Weights of a small transformer language model: rotary positions.
Each number is 128 + 32 x the weight over its row's rms, rounded and kept within 0 to 255. Layers, rows and columns count from 0. The size above them is the row's rms in percent of the matrix's.

# layer 2 MLP up, 448x224, rms 0.0646, rows 286-325, columns 56-111
size [ 86 101  86  93 102  95  96  94 101  99  96 104 107 112  96 111  98  97 104  84  98 102 100 109 105 102 105 101 103  90 102 117  89  99 100 109  91  90 100  93]
[[126 107 162 102 114 124 141 168 138  77 153 152 133 194 130 138 114 109 131 137 132 127  92 142  82 132 160 123 160 122 171 112 118 120 141 145 117  53 131  83 181 133 154 114 176  73 114  97  46 122 157 157  95 165 183  87]
 [ 96 111 112 117 132 161 143 151 115 149  81 208 130 148 169  88 135  82 187  97 135  92 137 131 140  87 163 185 114 180 123 182 133 133  87 156  94 146 134 140  84 116 123  76 108  93 136 144  98 185  89 139  88 198 142 137]
 [145 154 140 122 108 182 183 166 102 147  73  67 113 171 142 168 108 134  65 138 195 115 142 138 115 101 146 193 133 115 114 121 147 124 106 142 156 100 156 201  56  82 156 130 123 119 132  92  57 116 108 124 114 145 114  96]
 [ 98 148 136 109 145 122 123  77 105 132 158  98 193 108 152 150  20 151 213 129 119 162 132 120 171  86 103 122 204 154  96 119 162  61 141 150  49 154 169 137 121 115 136  87 182 142 146  69  78  95 141 143 102  68 129 109]
 [142 151  60 122 126  87 124 132 103 160 125 130 161 156 194 153 177 192 107  86 149 181 148 161 177 158 196 100 156  88 164 139 153 106  92 140  90 125 113  81 121 110 169 187  91 149 166 119 165 121 117 120 132 154 152 171]
 [109  98 114 101 137  70 126  93 124  70 111 143 117 149 158  94 141  57 102 126 148 124 149  82 187  98  82 119  68 116 126 101 140 151 138 178 124 165  71  88 100  66  99 186 125  47 154 150 145 172 148 148 181  85 188 169]
 [106 115 113 151  91 152 137 118  93 128  99 106 143 113  92 166 154 119 187 123 105 111 117 113 161 170 162 161 145 146 163 183  54 129 191  55 105 128 123 166  92 131 103 163 116 116 138 102 227 163 121 108 134 102 112 114]
 [169 130 176 152 106 169 136  93  62 151  70 118 149 192 158 112 103 168 139 125 157 132 134 111 175 113 128 115 138 107 130 150 167 122 118  86 122 103 173 166 131 133 109 134 150 109 165 119  95 145 116 106  92 119 114 158]
 [ 90 135  87 158 111  98 174 167 191 165 151 190  74 134 143  77 161 137 115 132 134 132 103  90  99 213  50  82 171 128 163 214 101  74 123 102 129 142 132 132  81  73  78  83 178 114 116 100 167 152 113 133 135 149 115 149]
 [ 95  82 153  68 116 104  75 177 156 181 156 145 191 164 135  96  85 150  80 145  96 151 133 101 164 195 153 176  87 151 155 113 121 140 148  92 127  92 106 132 158 112 105 157 119  83 113 148 145 125  90  93 153  75  49 117]
 [150 113 128 116 132  72 166 184 165 132 120  88 164 110  74 154 141 118 166 152  69  68 127 147 168 114 164 121 130  92  83 174 156  67 126 144 132  90 167 119 115 160 164 178 126 142 145 130 106 127 129 126 147 132 132 143]
 [ 68 151 141 154 167 141  83 102 132 102 167 109  89  96 163  78 119 122 140 107 124 141 174 139 151 107 133 119 124 126 134  62 178 115 151 184 151 108 104 107 136  97 166 140  78 123 159 121 159  93 128 149 117  77 122 122]
 [104 119  88 128 158 117 101 162 118 164 119 167 127 155 153 122 161 150 135  96 121 131 121 104 146 173  82 128  90 139 141 132 105 168  89  85 110 112 148 122 134 129 122 103 176 155  42 128 117 124 118 142 132 180 117 136]
 [ 94 130 124 147 145 114 155  53 146 134 155 111 185 147 126 132 145 151 163 135  61 164 127 123 158 156 194 112 189 192  98 106 167  83  57 121  93 134 128  87 131 167 114 173 147 203 133 144 103 167 123  77 114 102 140 147]
 [186 102 108 133 196 101 122 113 106 143 136 116 140 151 185 113  67 119 135 190 126 133  88 183 144  93 130 112 112 169 123 125 152 200 100  92 101  80 120 112 119 107 165 107 129 149 144  94 115 158 161 165  91  71 115 111]
 [ 55  66 136  99  88 114 134 138 166 121 133 119 123 136 105 108 131  87 134 129 106  23 168 211 158  95 225 154  81 121 150 114 133  78  76 141 127 102 198 116 129 154 132 155 134 106 176 125 119  68 100  93 126 101 120  31]
 [111 224 158  41 148 144 157 100 163  97 104 124  95 100 129 145 132  98 133 136 129  80 109 115 147 125 103 158  89  65 160  98 133 153 123 150 199  98 114 133 156  87 103 170 108 111 134 111 169 127 140 110 141 146  71 137]
 [125 153 145 147 106 122 157 139  88 126  94  38 127 228 104 144 129 165 105 161 132 146 150  77 146 126 132 134 124  92 125 144 150 150 123  85 102 117  74 105 173 184 152 159  85 144 123 168 155 141 143 135 165  75 152 143]
 [104 156  98 154 146 106 106 143 165 162 132 125 143 108 130 139 139 142 126 128 111 163 117  99  52 129  83 146 135 113 109 138 129 132 128  77 104 178 191 217  84 116  93  86 101 168 105 122 143  76  98 140 125  67  43 141]
 [155 113 127 166 144 138 154 148 133 153  87 142 177 130  70 133 156 116 139 105 147  93 143 126 135  93 116 165 182  98 119 137  85  55 168 110  90 105 165 157 141 152 113  99  95  93 161 144 130 103 136 142  32 104 167 132]
 [103 103  98 177 150 104 111 136 143 140  96 182 165 134 196 111 135 138 149 111 170 137 173 103 144 121 151 207 136 142  96 128 151  92 237 130  78  64 132 124 142 152 125 109 172 136 135 122 114 140  66 119 168  83  42 151]
 [ 83 136 159  99 137 107 156 136  98 121 111 120  73 162 147  97  90 120 154 153 130 107 129 123 156 117 117 129 179 142 100 100 215 195 157 180 113 143 142 127 165  87 135 137  90  80 115 104 140 159 108 112 168 168 152  79]
 [ 57 198 132  72 150 132  85 196  92 127  65 140  95  79 152 107 147  48 121 104 181  91 139 120 136 137  64 115 145 103 192 163 160 152 124 120 152 121 154  90 135 151 139 111 121 103 136 136 207 126  96 116 145 159 112 145]
 [ 75 115  93 140  57 162 132  69 126  58  79 167 103 156 164  94 181 128 143  93 125 151 161 127 156 120 173  90 101 123 130 130 131 101 126 170 161 156 101 148  61  82 184 138 135 102 150  87 124 152 105 108 119 200 134  62]
 [125 148 120 118  33 141  82 140 150 126 122 184 116 123  85 128 135 114  69 105 118 138 167 174  90 120 173  93 125 167  77 120 144 118 131 101 107 124 109 118 159 146 177 136 142 144 129  85 103  71 147  77 148 146  67 135]
 [127 106 106 228 155 123 125 122 113 184 106 128 149 100 139 157  77 134 183 139 136 102  82  65 125 115 149 169 165  79  79 141 108 138 121 133  87  62 112 166 159 120  85 124 195 158 134 141 133 161 124 117 158 118 169 101]
 [ 81 108  89 128  91 154 163  45 126 124 108 171 148  77 120 135 121 147 172 154 132 111 176 103  91 130 137  94 156 130 181 128 123 126 132 158 102 145 120 154 154 113  94 113  99 138 164 128 117 123  55 128 108 112  71  79]
 [119 116 127 165 149 113 108  84 103 218 183 160 129 141 140 137 161  94 137 122  79 112 101  97 113 136 167 141 160 136 119 154 212 128 170  86 109 168 122 104 131 119 120 141 133 116 156 136 167 105 102 168  75 144  53 136]
 [132  71 109  89 148 109 132  73 124 164 183  93 192 169 126 141 190 159 142 156 120 143  95 104 152 172 103 135 139 115  81 119 132  83  90 151 153 141 142 144 125 186  53 148 154 176 116 119  95  66 193 126 123  79 160 119]
 [ 93 132 140  82 121 113 103  88 148  72  43  77 167 146  50 151 124 117 138 104 116 109 167 132  94 109 188 125 150 107 117 169 156 114 121 130  88 174 174 125 132 127 101 107 132 146 114 103 114 143 153 166 157 120  86 159]
 [148 138 130 152 137 129 136  91 153 117 126 162 122 195 188 175 156 174 144 116  94 121 186 155 126 180 150 154 218 120 173 132 197 141 138 143 111 125 107 146  70 131 113 147 176  88 136  95 156  61 100 116  84 150 168 143]
 [ 88 103 144 152  96 180 148 185 149  89 104 146 143 177 135  80 148 159 184 143  79 162 202 156 126 153 166 153 102 146  90  68  99 152  91 152 117 221 115 137 167 102 121 134 131 100 148 121 112 105  73 140 136  96 127 131]
 [134 140 143 131  70 137 179 168 115 105 109  70 112 144 127 106 138 135 196 106  81  77 135 145 115  83  99  89 163 120  79 150 106  99 103  96 168 155 104 139 183 179 112  99 139 118 136  96 125 141 166  92 203 114 154 111]
 [132 148 119 120 127 123 170 135 130 159  96 100 137 115  45 140 110 176  99 110 164 151 146 121 155 206 100 145 123 139  91 152 139 145 115 152 132  81 135 157 107 112 140 163 182 150 111 123 125 109  95  73  93 214 207 152]
 [164 145 108  92  56 122  79 111 125 125 141  75 125 104 106 155 123  69 118 128 126  92  99 134 151 121 104 122 143 164 136 162 142 116  99 128 142 150 185  67 113  83 102 100 165 168 177 120  67 212 149 150  78 154 132  92]
 [180 151 195 126  65 130 139 163  69  93 160  69 131 109 152 101  96 117  88 111 146 126 209 118 138 140 145 163 115 105 123  94 121 128 113 131 119 192 154  91 154 111 130 163 142 155 134  88 100  94 120 136  93  92 115 143]
 [117 143 177 135 143 183  89 164 148 118 140 163 130 196 118 107 170  56  94  70 183 161 112 144 120 140 162 151 135  77 123 145 122 143  87 107 126 204 116 138 133 141 112 128 115 101 107  83 103 103 100 163 148 108  85 134]
 [103 177 133 159 159 139 189  98  52 155 197 113 135 124 158  60 143  75 120 129 122 180 165  67 158  93 156 147 112 188 149 112 124 119 150  94 157 151  91 153  83 132 100 151 125  99  86 176 183 120 148 122  96 100  95 108]
 [151 132 124 127 125 120 127 122 177 153  98  95 206 110  95 185 138 151 109 138  63 187 109 149 139 140 100  85 152 138 141 102 118 134 119 120  95  80 145 178 132  97  76 140 181 155 170 132 124 101 155 116  57  80 157 121]
 [133  57 124 166  97 140 142 118  86 107 186 208  78  83 102 131 154 129 155  94 134 158 157 122 108 121 117 124 103 111 115 174 133 167 168 123 147 109 146  90  96  93 139 169 107 149  60  93 115  96 145 102 135  74 124 187]]
# layer 2 MLP down (transposed), 448x224, rms 0.0524, rows 286-325, columns 56-111
size [ 89  96  88  94 101  99 100  99  99 100  93  99 107 110 103 109 100  99 104  87  99  99 100 107 109 103 103 100 103  89 100 118  90  97  98 104  91  93 107  92]
[[120 159 125  82 175 137 117 161  81 131 107 117 169 112 161 169 141  84 123 152 146 120 139 100 116  93 108 134  52 176 147  67 128 185  82 157  71 111 124 133  84 100 123 166  83 158 106 167 151  89 122 141 136 121 103 195]
 [122 133 154 154 135 127 208 137 136 110 149  73 111 164 146 129 128 164 189 130 101 149 142 105 142 191 109 130 178 123 208 141 152 170 119 143 123 132 128 167 146 119 145 143 161 122 139 137 155 146  70 158 209 139 104 109]
 [147 100 166 151 155 108 137  76 145 168 137 178 134  94 163 153 164 129 141 113 104 155 131 109  89 115 173 137 113 178 139 122 125 161 148 111 126 181 151 156  82 131  87 107 151  74 110 103  99  94 106 136 132 139  89  91]
 [ 96 107 192 110 127 147 119  98  88 138 146 105 122 104 134 110 177  98  84 101 188 133  99  57  73 127 108 169 100 118  99 129  78 159 133 144 132 133  82 124 127 124 127 185 125 113  67 164 150 170 120 128 148 164 109 126]
 [133 177 165 161  95 225 105 149  97 109  85 110 127 108  75 154 126 142  76 141  61  85 103 134 141 125  86 210 144  98 152 177 127 124 141  83 132  87 170 135  95 146 130 154 110 108 108  98  93 174  96 131 114 177  65 139]
 [ 96 120  95 141 126  99 196 107 131 120 168 160 133 128  86 103  79 117 141 157 126 108  94 106  71 122 190 171 116 128  63 130 137 156 118  93 127 138 148 119 125 132 148 183 144 108 109 125 138  98  80 127 107  93  85 168]
 [109 158 130 117 143  83  85 149 111 194 129 122 117 128 170  87 126 153 107  62 248 125 175 124 113 101  85 118 126 170 112 181 137 109 155 109 144 100 194 119 138 144  84  75 134 155 165 162 106 115 191 145 112 154 167  72]
 [137 108 117 100 157 156 118 154 162 126 135 111 154  74  87  94 147 109 113 124 138  99 142 103 158 117  74 123  92  85  67  90  86 158 101  83 108 181 119 127 113 158 125  50  81 135 141 137 200 172 112 149  88 129 120  94]
 [162 107 110 124 111 122 149  91 125  83  79 130  90 118 144 142 136 119 119 136 188 165 119 172 125 112 173 125  98  69 111  98 170 162 105 112 120 124 109 120 161 173 232 149 124 117 100 193  54 150 146 102  94 153 139  99]
 [168 159 104 161 101 152  73 144 115 102 168 136  98 129 148  96  97 116 118 109 151 128 114  96 113  84  59 151 139 157 137 148 158 169  89 179 124 177 101  95  94  87 126  58 119 109 137 163 156  97 143 143 116 173  78  94]
 [101  90 162 183  86 175 109 128 100  83 138 138  94 125 113 115  95 103 127 154  83 120 126 128 174 145 106 107  79 180 131 135 130 173 109  98 107 195 109 140 134 145  19 132 140 138 144 106 105  71 169  99  86 155 163 132]
 [160 136 113 150 126 153 187  88 152 112 121 144 117 128 103 140 138 192  88  95 137 205  48 115 179 159 159  53  94 100 168 129 127 146 177  90 123  90 147 135 102 131 144  26  87 112 101 131  81 159 140  68 115 137  94 151]
 [153 120 133 129 113  79 101 150 164 138  93 142 104 105  72 131  67 142 130 157 155 139  89 153 151 169 155 125 141 161 108  64 138  89 195 108  81 169 187 175 128 134 202 193 136 160 157 180 122 185 107 128 112 115 131 157]
 [150 164 163 104 124 104 125 157  82 127 106 145 136 125 182 167 104 151 110 164 203  67 142 163 121 111 100 140 160  87 147 147 128 132 184 127 137 139  64 106 154 111 148 120 119 130 106 130 144  97 132 153 134 149 132 174]
 [100 167  86 114  55 147 139  39 124  84 147  86 127 146 160 127 165 113 152 147 121  99 106  93 139 186 141 134 174 159 126  86 143  82  96 151 146 137  88 149 125 123  59  86 163 108  59 138 153 120  74 126 172  96 144 108]
 [122 151 110 108  95  82 202 133 142 148 107 151 150  64 181 133  46  87 121 167 151 139 127  88  70 114 113 156 141 156 130 144 172 174 117 137 147 191  79 148  83 145 129 114 124 149 127 132 107 149 208 120  95 131 141 162]
 [184 168  93 153 155 129 140 114 143 124 116 122 166 128 119 133 175 154 111 169 104 131 134 182 131 108 107 117 112 120  65 164 162 146 127  78 178 171 179 128 106 162 118 125 104  84 122 102  51 135  51 171 132  96 172  61]
 [152 133 150 116 105 130 105 133 181 142 134 119 121  68 105  49 108 151 167 106 140  89  81 158 124 159  95 166 163 136 177 108  88  91  91 135  99 100 173 148  76 112 179  92 130 163 148 100 114  62  89 171  63 177 136  65]
 [193 115 157 106 130 192 141  82  87 166 129 126 130 149 142 163 193 115 139 107  82 125 122 143 200  88 134 114  84 144 119 176 129 127 160 164 168  98  66 141 136 117 141 131 114 116 124 153 145 166 173 121 131 142 185 116]
 [ 97 137 107 116 130  97 149 128 113 106 156 102 134 129 136 156 118 141  94 191 118 190 121 141 139 199 161 121  99 160 167 162  74 166 174 130 109  94 154 112 194  91 142 163 150 127 159  90  90 113  99 109 194  80 128 143]
 [ 81 120 168 143  99 121 207  90 111 116 115 147 123 118 144 163 123 117 134  94 164 104 119  59  93 159  94 123 139 152 130 112 140 159  68 145 134 209 110 145 184 143 142 155 176  97 124 140 143  77 163 163 183 255 182 135]
 [185 191 162  83 151 134 127 113 115 125 139 168 163 128 124 180 106 159 143 152 165 152  79 126 103 161 169 111 148 120 112 111 104 104 121 113 219 147 126  89  99 134 116 120 119 121 116 168 109 176 138 128 135  96 183 138]
 [136  72 114 159 126 107 184  74 179 130 103 162 146 152 129 125 147 206 105 148  94 159  49 156  35 190 177 100 105 152 124  94 123  95 125 109  82 103 119 145 103  74 171 148 127 155 120 134 131 146 128  98 131  93  98 177]
 [101 148 137 149  96 179 126 178 117 136  92 177  95 119 116 128 100 139  97 189 136  95  93 117 144 144 153 171 158 142 152 105 130 193  86 143  91 175  92 144 150 128 160 137 112 114  81 114 106 123 131 138 112 126 169 215]
 [140  91 168 117 138  80 131  85 108 146 186 130 170 102 120 114 125 128 157 101 184 125 144 138 132 187 161 113 109 186 143 146 173 160 112 139 138 143 104 149 143 118  75 109 156 112 189 180 181 152  95 161 132  92 139 160]
 [127 172 166  82 143  88 117 111 116 108 153 108 133 165 182 121  98 133  98 159 112 106  96 124  98 211  63 125  93 164 116 130 112 108 124  89  96 182 112 119  93 153 155 142  94 142  81 164 123 158 111 171  51 147 177 164]
 [110 141 141 156 137  97 133 162 127 138 131 151 146 157  90 152 123 122 142 114 122 135 135  91 148 139  87 149  80 145  80 136 153 154 124 123 111 135  96  81 107 162 195  34 173  90 112 129 114 173 128 135  90 131 106 159]
 [107 162 156 128 196 101 194  97 151 125 149 108 138  78 128 101 112 152 100  80 184 178 159 168  92 108 169  37  63 126 169 109 134 179 146 124 183  51 129  97  69 137 164 123 145 157  93 101  98 113 153  56  71 105 159 104]
 [116 162  86 138 113  96 105 122 107 105 119 215 159 103 109 123 133 200 117 176 129 144 111 140 120 145 156 101 122 150 126 132 127 255 112 120  88 147  93 161 126  84 121 133 115 157 158  91 117 179 146  97  90 178 164  61]
 [113 136 124 178  77 139 178 116 121 119 174 141  96 156 166  89  87 111 124 116 171  93 134 209 171 116 162 134 148 145 137 106 138 143 115  79 139 161 142 104 162 136 149 173  86 102 131 143 160 154  80  55 137 128 143 129]
 [145 203 103 119 115 126 169 108 139 125 125 166 110 154 138  98 199 133  69 128 158  94 125 122 196 107  74 132 121  70  90 118 107  82  73 105 155 117 116 151 157 123 123 153 100 146 151  51 107 163 113  98 156 108 104 141]
 [108 182  83  94 140 126  91  81  88 147 173 148  84 139 138 173  77 109 137 153 117 118 167 133  89 113  45 143 155 120 122 122 150 143 145 151 134 133 117  82 127 104 130 150 133 136 156 150 122 120 166 131 154 145 176 114]
 [165 125 143 145 164  84  97 123 157 158 105 180 182  83 120  89 104  78 120  99 153 138  66 136 144 137 156 144 103 141 162 147 147 133 153 176  91  74 148  97 107 131 124 112 160 123  98  88 166  77 100  90 109 111  86 131]
 [100  97  83 194 112 168 125 120 160 120 176 148 109  87  93 138 126 114 111 140 110 141  97 163  99  84 125 117 203 100 160 145 135 174 130 131 117 153 135 185  89 157 100  65  86 125 178 180 175 156 118 121 210  92 146 103]
 [106 108 135 155 150 162 143 165 115 152 114 158  72 148 141 114 159 146 114 164 161 180 152 132  83  94 139 112  68 148 100 132 105 145 169 113 162 162 152 134 119 127  68 161 125 117 138 136 169  66 133  91 101 116 119 120]
 [129 112  78 109 125 131 131 168 135 124  90 152 149  97 100 170  80  32  93 134  55 167 131 213  77 104  91 114 180 134  85  67 171 170 143  95  97 139 127 117  95 192 118 100  98 136 106 120 137  91  84  92 128 129 143 208]
 [137 142 128 132 160 143 150 188 145 146 152 148  80  75  74  98 147 133 167 190  48  97 146 127  95  75 127 147 141 145 100  87 136  94 135 152  72 110 144 161 140  68 168 119 144 111 163 121 210 144 112  87 112 154 126 109]
 [177 109 119 134 129 150  91 117 122  97  97 133 103 167 135 178  83 179 113 105 116 116  89 196  67 155 127 135 166 109 106 147 125  97  97  91 101 112 189 149 174  83 185 121 132 131 132  83 100 111 120 154 128 134 183 166]
 [100  84 159 162 117 111 126 148 154 142 139  85 134 140 131 164 101 123 142  67  93 189 175 120  26 119 108 121 131 164 146 102 143  97 164  98 166 148 105  91 148 123 111 172 148  61 102 131  97 114  95 100 174 139 146 106]
 [146 170 122  96 173 124 108 111 121 181 119  96 135 141 117  91  75 119 123 171 150 145 129 133 140 127 160 110 165 134 135 156 132 109 178 136 101  86 122 152 192 152  98 112 155 174 154 129 165  93  58 165 150 104 139 103]]
# layer 2 MLP gate, 448x224, rms 0.0633, rows 287-326, columns 56-111
size [ 97  89  95 105  98 100  99 102 102  97 100 104 109  98 108  99 102 104  87 101 102 102 104 105 104 104 101 100  94  98 111  93  96  99 105  93  91 102  96  98]
[[170 139 185 106  77 133 145  97 140 109 136  71 131 140 108 120 116 177 140 122 103 128 100 134 128 181 129  65 140 146 127 108 139 161 137  89 135 121 130 172 175 108 175 165 136 161 101 129 117 178 123 109 122  85 162  93]
 [ 97 156 125 157  51  98 135 149 108 114 114 108 124 152 132 135 139 135 116 111 156 113 139 127 145 129 165 205  91 126 123 172  73 109 123 133 134  79 180 150 175 162 123 132 140 101 123 169 109 133 103 147 155  85 128 136]
 [ 52 168 168 185 147  57 125  74 129 120 104  78 161 107 138 148  92 140 150  93  83 136 103 155 140 119  89 111 154 141 125  80 122  79 221 124 122 125 122 120 118 164 147 111 125 148 135  86  90 100 121  87 158 138 110 165]
 [134 143 114  68  93 104 132 132 196  85 142 100 143  80 131 130 219 148 127 141 128 108  93 173 121 125 141  97 135  79  99 140 167 131 178 117 123 106 115  72 129 188 132 158 113 141 142  77 105 130 123 109 160 144 102 131]
 [138 129 184 104 114 115  89  97 115 123 163 160 104 157 156 161 110 189 123 136 112 161  85 150 104 127 154 108 115 137 126 139 142 114 159  33 141 121  98  87 140 215 157 135 125  70 183 127  79 166 154  47 185  83 162  82]
 [144 107 124 110 129  87 115  31 110 134 208  84 165 171 147 143 180 128 139 104 101 104  84 154 113 132 116 127 157 136 139 193  69  69 131  88 124 164 163 114 109 151 105 136 146 151 174 123  99 168 146 107 107 106 151 130]
 [184 129 142 151 103 113 155 130 196 172 145 156 142 119 176 143 119 164 140 145 126 142 110 150 168 166 146 133 136 136 112 146 134  94 126  68 152 115 215  49 132 169  99 143 112  70 190 146 133 153 121  82 154 136 136 154]
 [157 104 164 156 117 165 162  81 119  91 123 135 111 172 177  99  85 145 100 121 121 118 104 195 129 108 163 138 135 130 129  99 149 217 123 131 129  87 135 163 156 137 154 174  84 112 131 150 104 181 112 137 156 103 192 104]
 [ 99 110 133 114 106  18  95 122 140  88 117 127 143 159 173 131 156 143 107 129 108 190 127  84 117 155 184 166 124 122 148 119 160 122 151 113 136 104 118 106 191 143  99 208 145  94 163  81 149 112  98  89 197 104 104 107]
 [216 133  82 120  96  56 254 149 121 117 118  75 142 130 104 152 142 115 170 115 120 105 122 160 168 167 151 143 130 131 117 161 149 127 160  87 100 125 130  92 119 211 104 145 138 130 168 148 146 156 107  63 167 141 207 175]
 [166 165 169 164  95  89 139  88 122  98 109 158 145 135 150 112 154 132 138 159 127 123 102 132 174 139 182 151 101 101 125 124 109 170 177  98 131 111 145  77 174 166 145 127 132  87 178 151 121 153 110  62 187 118  88 129]
 [138 110 153 117 124  95 150  93  77 139 189 112 124 212 145 169 116 145 144 110 116 141 105 169 156 140 198  85 156 118 103 174 135 153 123 173 139 111 152 105 116 133 134 136 150 118 142  93 144 157 114 136 206 142 144 142]
 [166 109 142 120  76 144 136  59 109 109 181  99 143 176 167 165 155 152 173 143 137 151  89 167 200 141 171 123 155 135 131 160 147 187 111 115 164 119 124 120 141 181 161 129 150 120 143  64 124 125 154 109 194 125 170 102]
 [130 178 172 131 140 114 140 143 177 120 129 154 141 204 166 171 156 180 149 135 125 113 114 111 164  87 150 131 140 119 164  75 146  65 127  91 194 138 159 122 154 138 126 131  95  88 165 152  86 153 137  67 149 134 148 141]
 [107 156 128 121  79  92 148 102 146  98 126 116  41 160 107 124 145 134 182 109 139  73  96 154 102 125 197 169 102 135 110 114 124 155 151  54 147 133 203 119 169 200 169 183  96 125 166 147 103 134  57  42 130 117 108  89]
 [155 185 124 192 121 114 182 113 150 143 156 112 101 118 106 149 212 194 144 111 139 172  99 117 120 106 192 154 120 135 111 134 110 121 127  51 125 151 194  88 121 172 143 159 137 125 164 140  89 115 146 125 163 120 158 136]
 [150 110 123  89 110 109 169 211 142 105 128  91 136 185 118 123 141 155  78 193 127 150 114 107 114 157 127  98 140 117 102 131 134  95 107 124 132  79  94 122 177 128 106 143 101 164 105 120 113 163 191 102 138 114 154 146]
 [197 100 171  92 120 103 165  83 135 139 150 134 117 165 172 135 138 129 124 115 181  98 116 122 183 135 133 121 107 158 112 143 125 128 159  99 132 111 135 115 121  83  97 174 186 109 168 153 139 144 148 142  83 100 176  93]
 [133  94 146 173 116 168 185 102 164 162 133  71 112 106 158 183  93 131 142 136 118 134  96 109  80 133 142 152 132 169  53 196 131 132 110  91 166 108 168 113  72 168 221 116 143 163 126 176 147 190 117 112 141 170 103 114]
 [172 156 145 157 130 111 148 151 124 115 109 161 150 228 151 112 122 169 145 150 125 122 151 131 115 150 220 159 134 153 160 103 132 153 177 161 110  90  93 133 149 133 108 130 157 139  94 119 101 150 126 115 204  43  71 152]
 [144 166 123 130  66 114 158 108 153 139 110 145 150 146 129  98 163 124 153  91 115 179  97 115 122 113 157  95  84 133  96 119 127 119 118  76 126 117 131 140 115 163 106 108 133 131 170 148 144 165  70 147 111 115 164 138]
 [141 130 163 192 120 111 176  75 170 139 120 165 193 100 113 139 144 208 108 154  69 151 143 122 127 160 168 114 138 142  87 170 131 177 127 131  83 145 115 140 117 181 118 135 166 103 145  71 110  72 148  96 107 108 166 124]
 [103 144 103  87 127 114 139  90  99 136 129 162 170 118 110 112 153 159 146 132 114 141  74 138 131 187 147 126 136 110 148 140 151 129 154  71 170  76 133 127 169 117 168 179  76 147 122 102 117 151  79  63 159 134 114 129]
 [168 101 123 118 139 104 128  97 118 135 116  82  53 147 141 112 117 170 158 119 122 139 124 184 112 173 129 124 100 151 111 146 177 141 119 140 160 142 178 122 144 116 167 183  95 164 140 173 115 186 112 102 137 105 147 146]
 [156 109 142 186  83 101 161 108 132 135 136 172 102 127 149 141 169 151 155 116 164 112 140 121 184 125 200 166 149  92 137 185 116 147 210 124 148  87 133 124 154 165 123 140 137  90 134 120 148 147 110  65 163 135 120 116]
 [169 130 107  98 102  69 176  73  84 109 158 137 102 141 135 104  88 162 155 165 105 162 151 105 136 134 145 112 166 129 114 105 135 179 141 111 121 154 132 137 102 107 110 133 142  98 102 157 116 126 137  85 151 148 130 121]
 [151 160 182 117 141 141 175 130 132  21 111 168 116 138 106 104 151 194 167 131 154 161  87 140 115 115 129 109 112 119 128 111 105 176 143  96 128  76 168 131 109 153 143 181  96 136 109 120  92 160  99  66 170  84 163 166]
 [195 156 191 113  80 132 119  69 131 115 139 143 109 141 168 123 171 184 115 172 148 127 122 128 113 149 140 145 173 123 102 142 168 136 158 136 132  89 165  46 172 166 127 158 132 111 119 169 101 125 118 141 192 108 129 100]
 [178 139 148 160 155 150 189 165  91 153 191 182  68 126 196 114 155 151  93 179 137 117 109 116 198 145  91 126 146 176 104  79  93 138 128 102 163 106 106 153 164 116 140 142 124  97 122 160 138 130 116  78  90 145 169 105]
 [148 122 109 152 115 128 142  50  89 111 161  93  95 108  90 110 155 122 124 141 110 175 178 102 171 123 222 101 178 149 124 166 113 128 172 129 137 133 111 143 180 145 129 133 111 125 176  94  98 108  75  82 145 111 104 122]
 [154 155 151 149 136 132 165 102 188 149 158 103 108 124 151 110 214 182 154  80 141 140  77 111  98 151 176 141 143 148 136 171  95 104 131  79 131 135 149 152 146 194 114  96 131 130 165 105 112 120  72  63  96 104 134 111]
 [153 141 107 121 117 158 183 176 165  84  54  86  83 161 122 126 158 129 113 109 164 138 114 167 181 104  96 128 152 101 114 185 152 174 133  99 129 117 109 113  92 171  98 145 112 135 137 119 137 138  79  83 181 180 173 150]
 [122  86 201 121  42 105 116  52 157  82 139 134 121 107 129 134 131 150 123 132 122 103  98 129 194 155 121  91 131 113 154 157 143 106 144 107  83 183 137  95 161 118 110 158 146 142 138  88 147  98  85 141 147 124 108 130]
 [135 171 172 120  64 106 143  94 162 115 149 125 133 149 124 204 154 123 125 148 138 133  78 140 149 160 161 109 178 130 141 147 133 110 135 117 219  94 166  94 118 126 146 137 153 175 122  93  72 174 162 118 106 105 200 122]
 [110 175 197 179 124  93 178 137  78  96 136  60 175 138 149  97 158 173  92 126 161 110 107 108 158  55 151 117 129 155 118 123 152 138 147 101 183 165 200 109 157 145 121 145 123 166 158 110 111 159 151 137 118 105  96 119]
 [ 97 170 131 128 104 107 102 166 166 143  90  92 127 150  87 116 175 148 118 130 145 142  63 193 125 128 196 131 145 109 142 160 124 166 113 105 124 117 135 115 178 193 121 182  91 140 132  95  77 110 127 144 176 121  96  93]
 [ 68 135 116 118 117  85 145 179 159 178 111 131 170 142 152 141 207 146  97 180 163 152  94 133 146 174 177 163 112  84 108 133 151 132  89  68 155 128 141 122  91 168 122 104 159  96 106 169 129 139 140  95 205 142  95 100]
 [ 83 138 116 144 107 141 109 107 118  58 150 106 133 160 188 158 182 111 165 159 125 152 141 167 121 154 203 135 118 163 126 192  83 162 183  75 144  62 161 143 117 185 176 119 139 135  94 129 122  96 107  75 133  43  74 128]
 [157 130 138 120 172 140 153 123 159  58 138 150  77 156 107 128 166 125 171  95 107 149 169 122 131 125 175 110 126 163 127 197 104 114 107 112 141 158 162  90  85  98 215 203  91 128 158 120 124 146 146  66 187 143 128 112]
 [138 120 167 138  99 134 152  97 126  93 134 144 129 112 147 139 117 147 188 157 165  73 115 154 139 200 192 155 102 147 137 143 154 124 188 111 101 167 117 172 172 122  79 137 125  50 138 153  89 122 157  92 132  77 146 198]]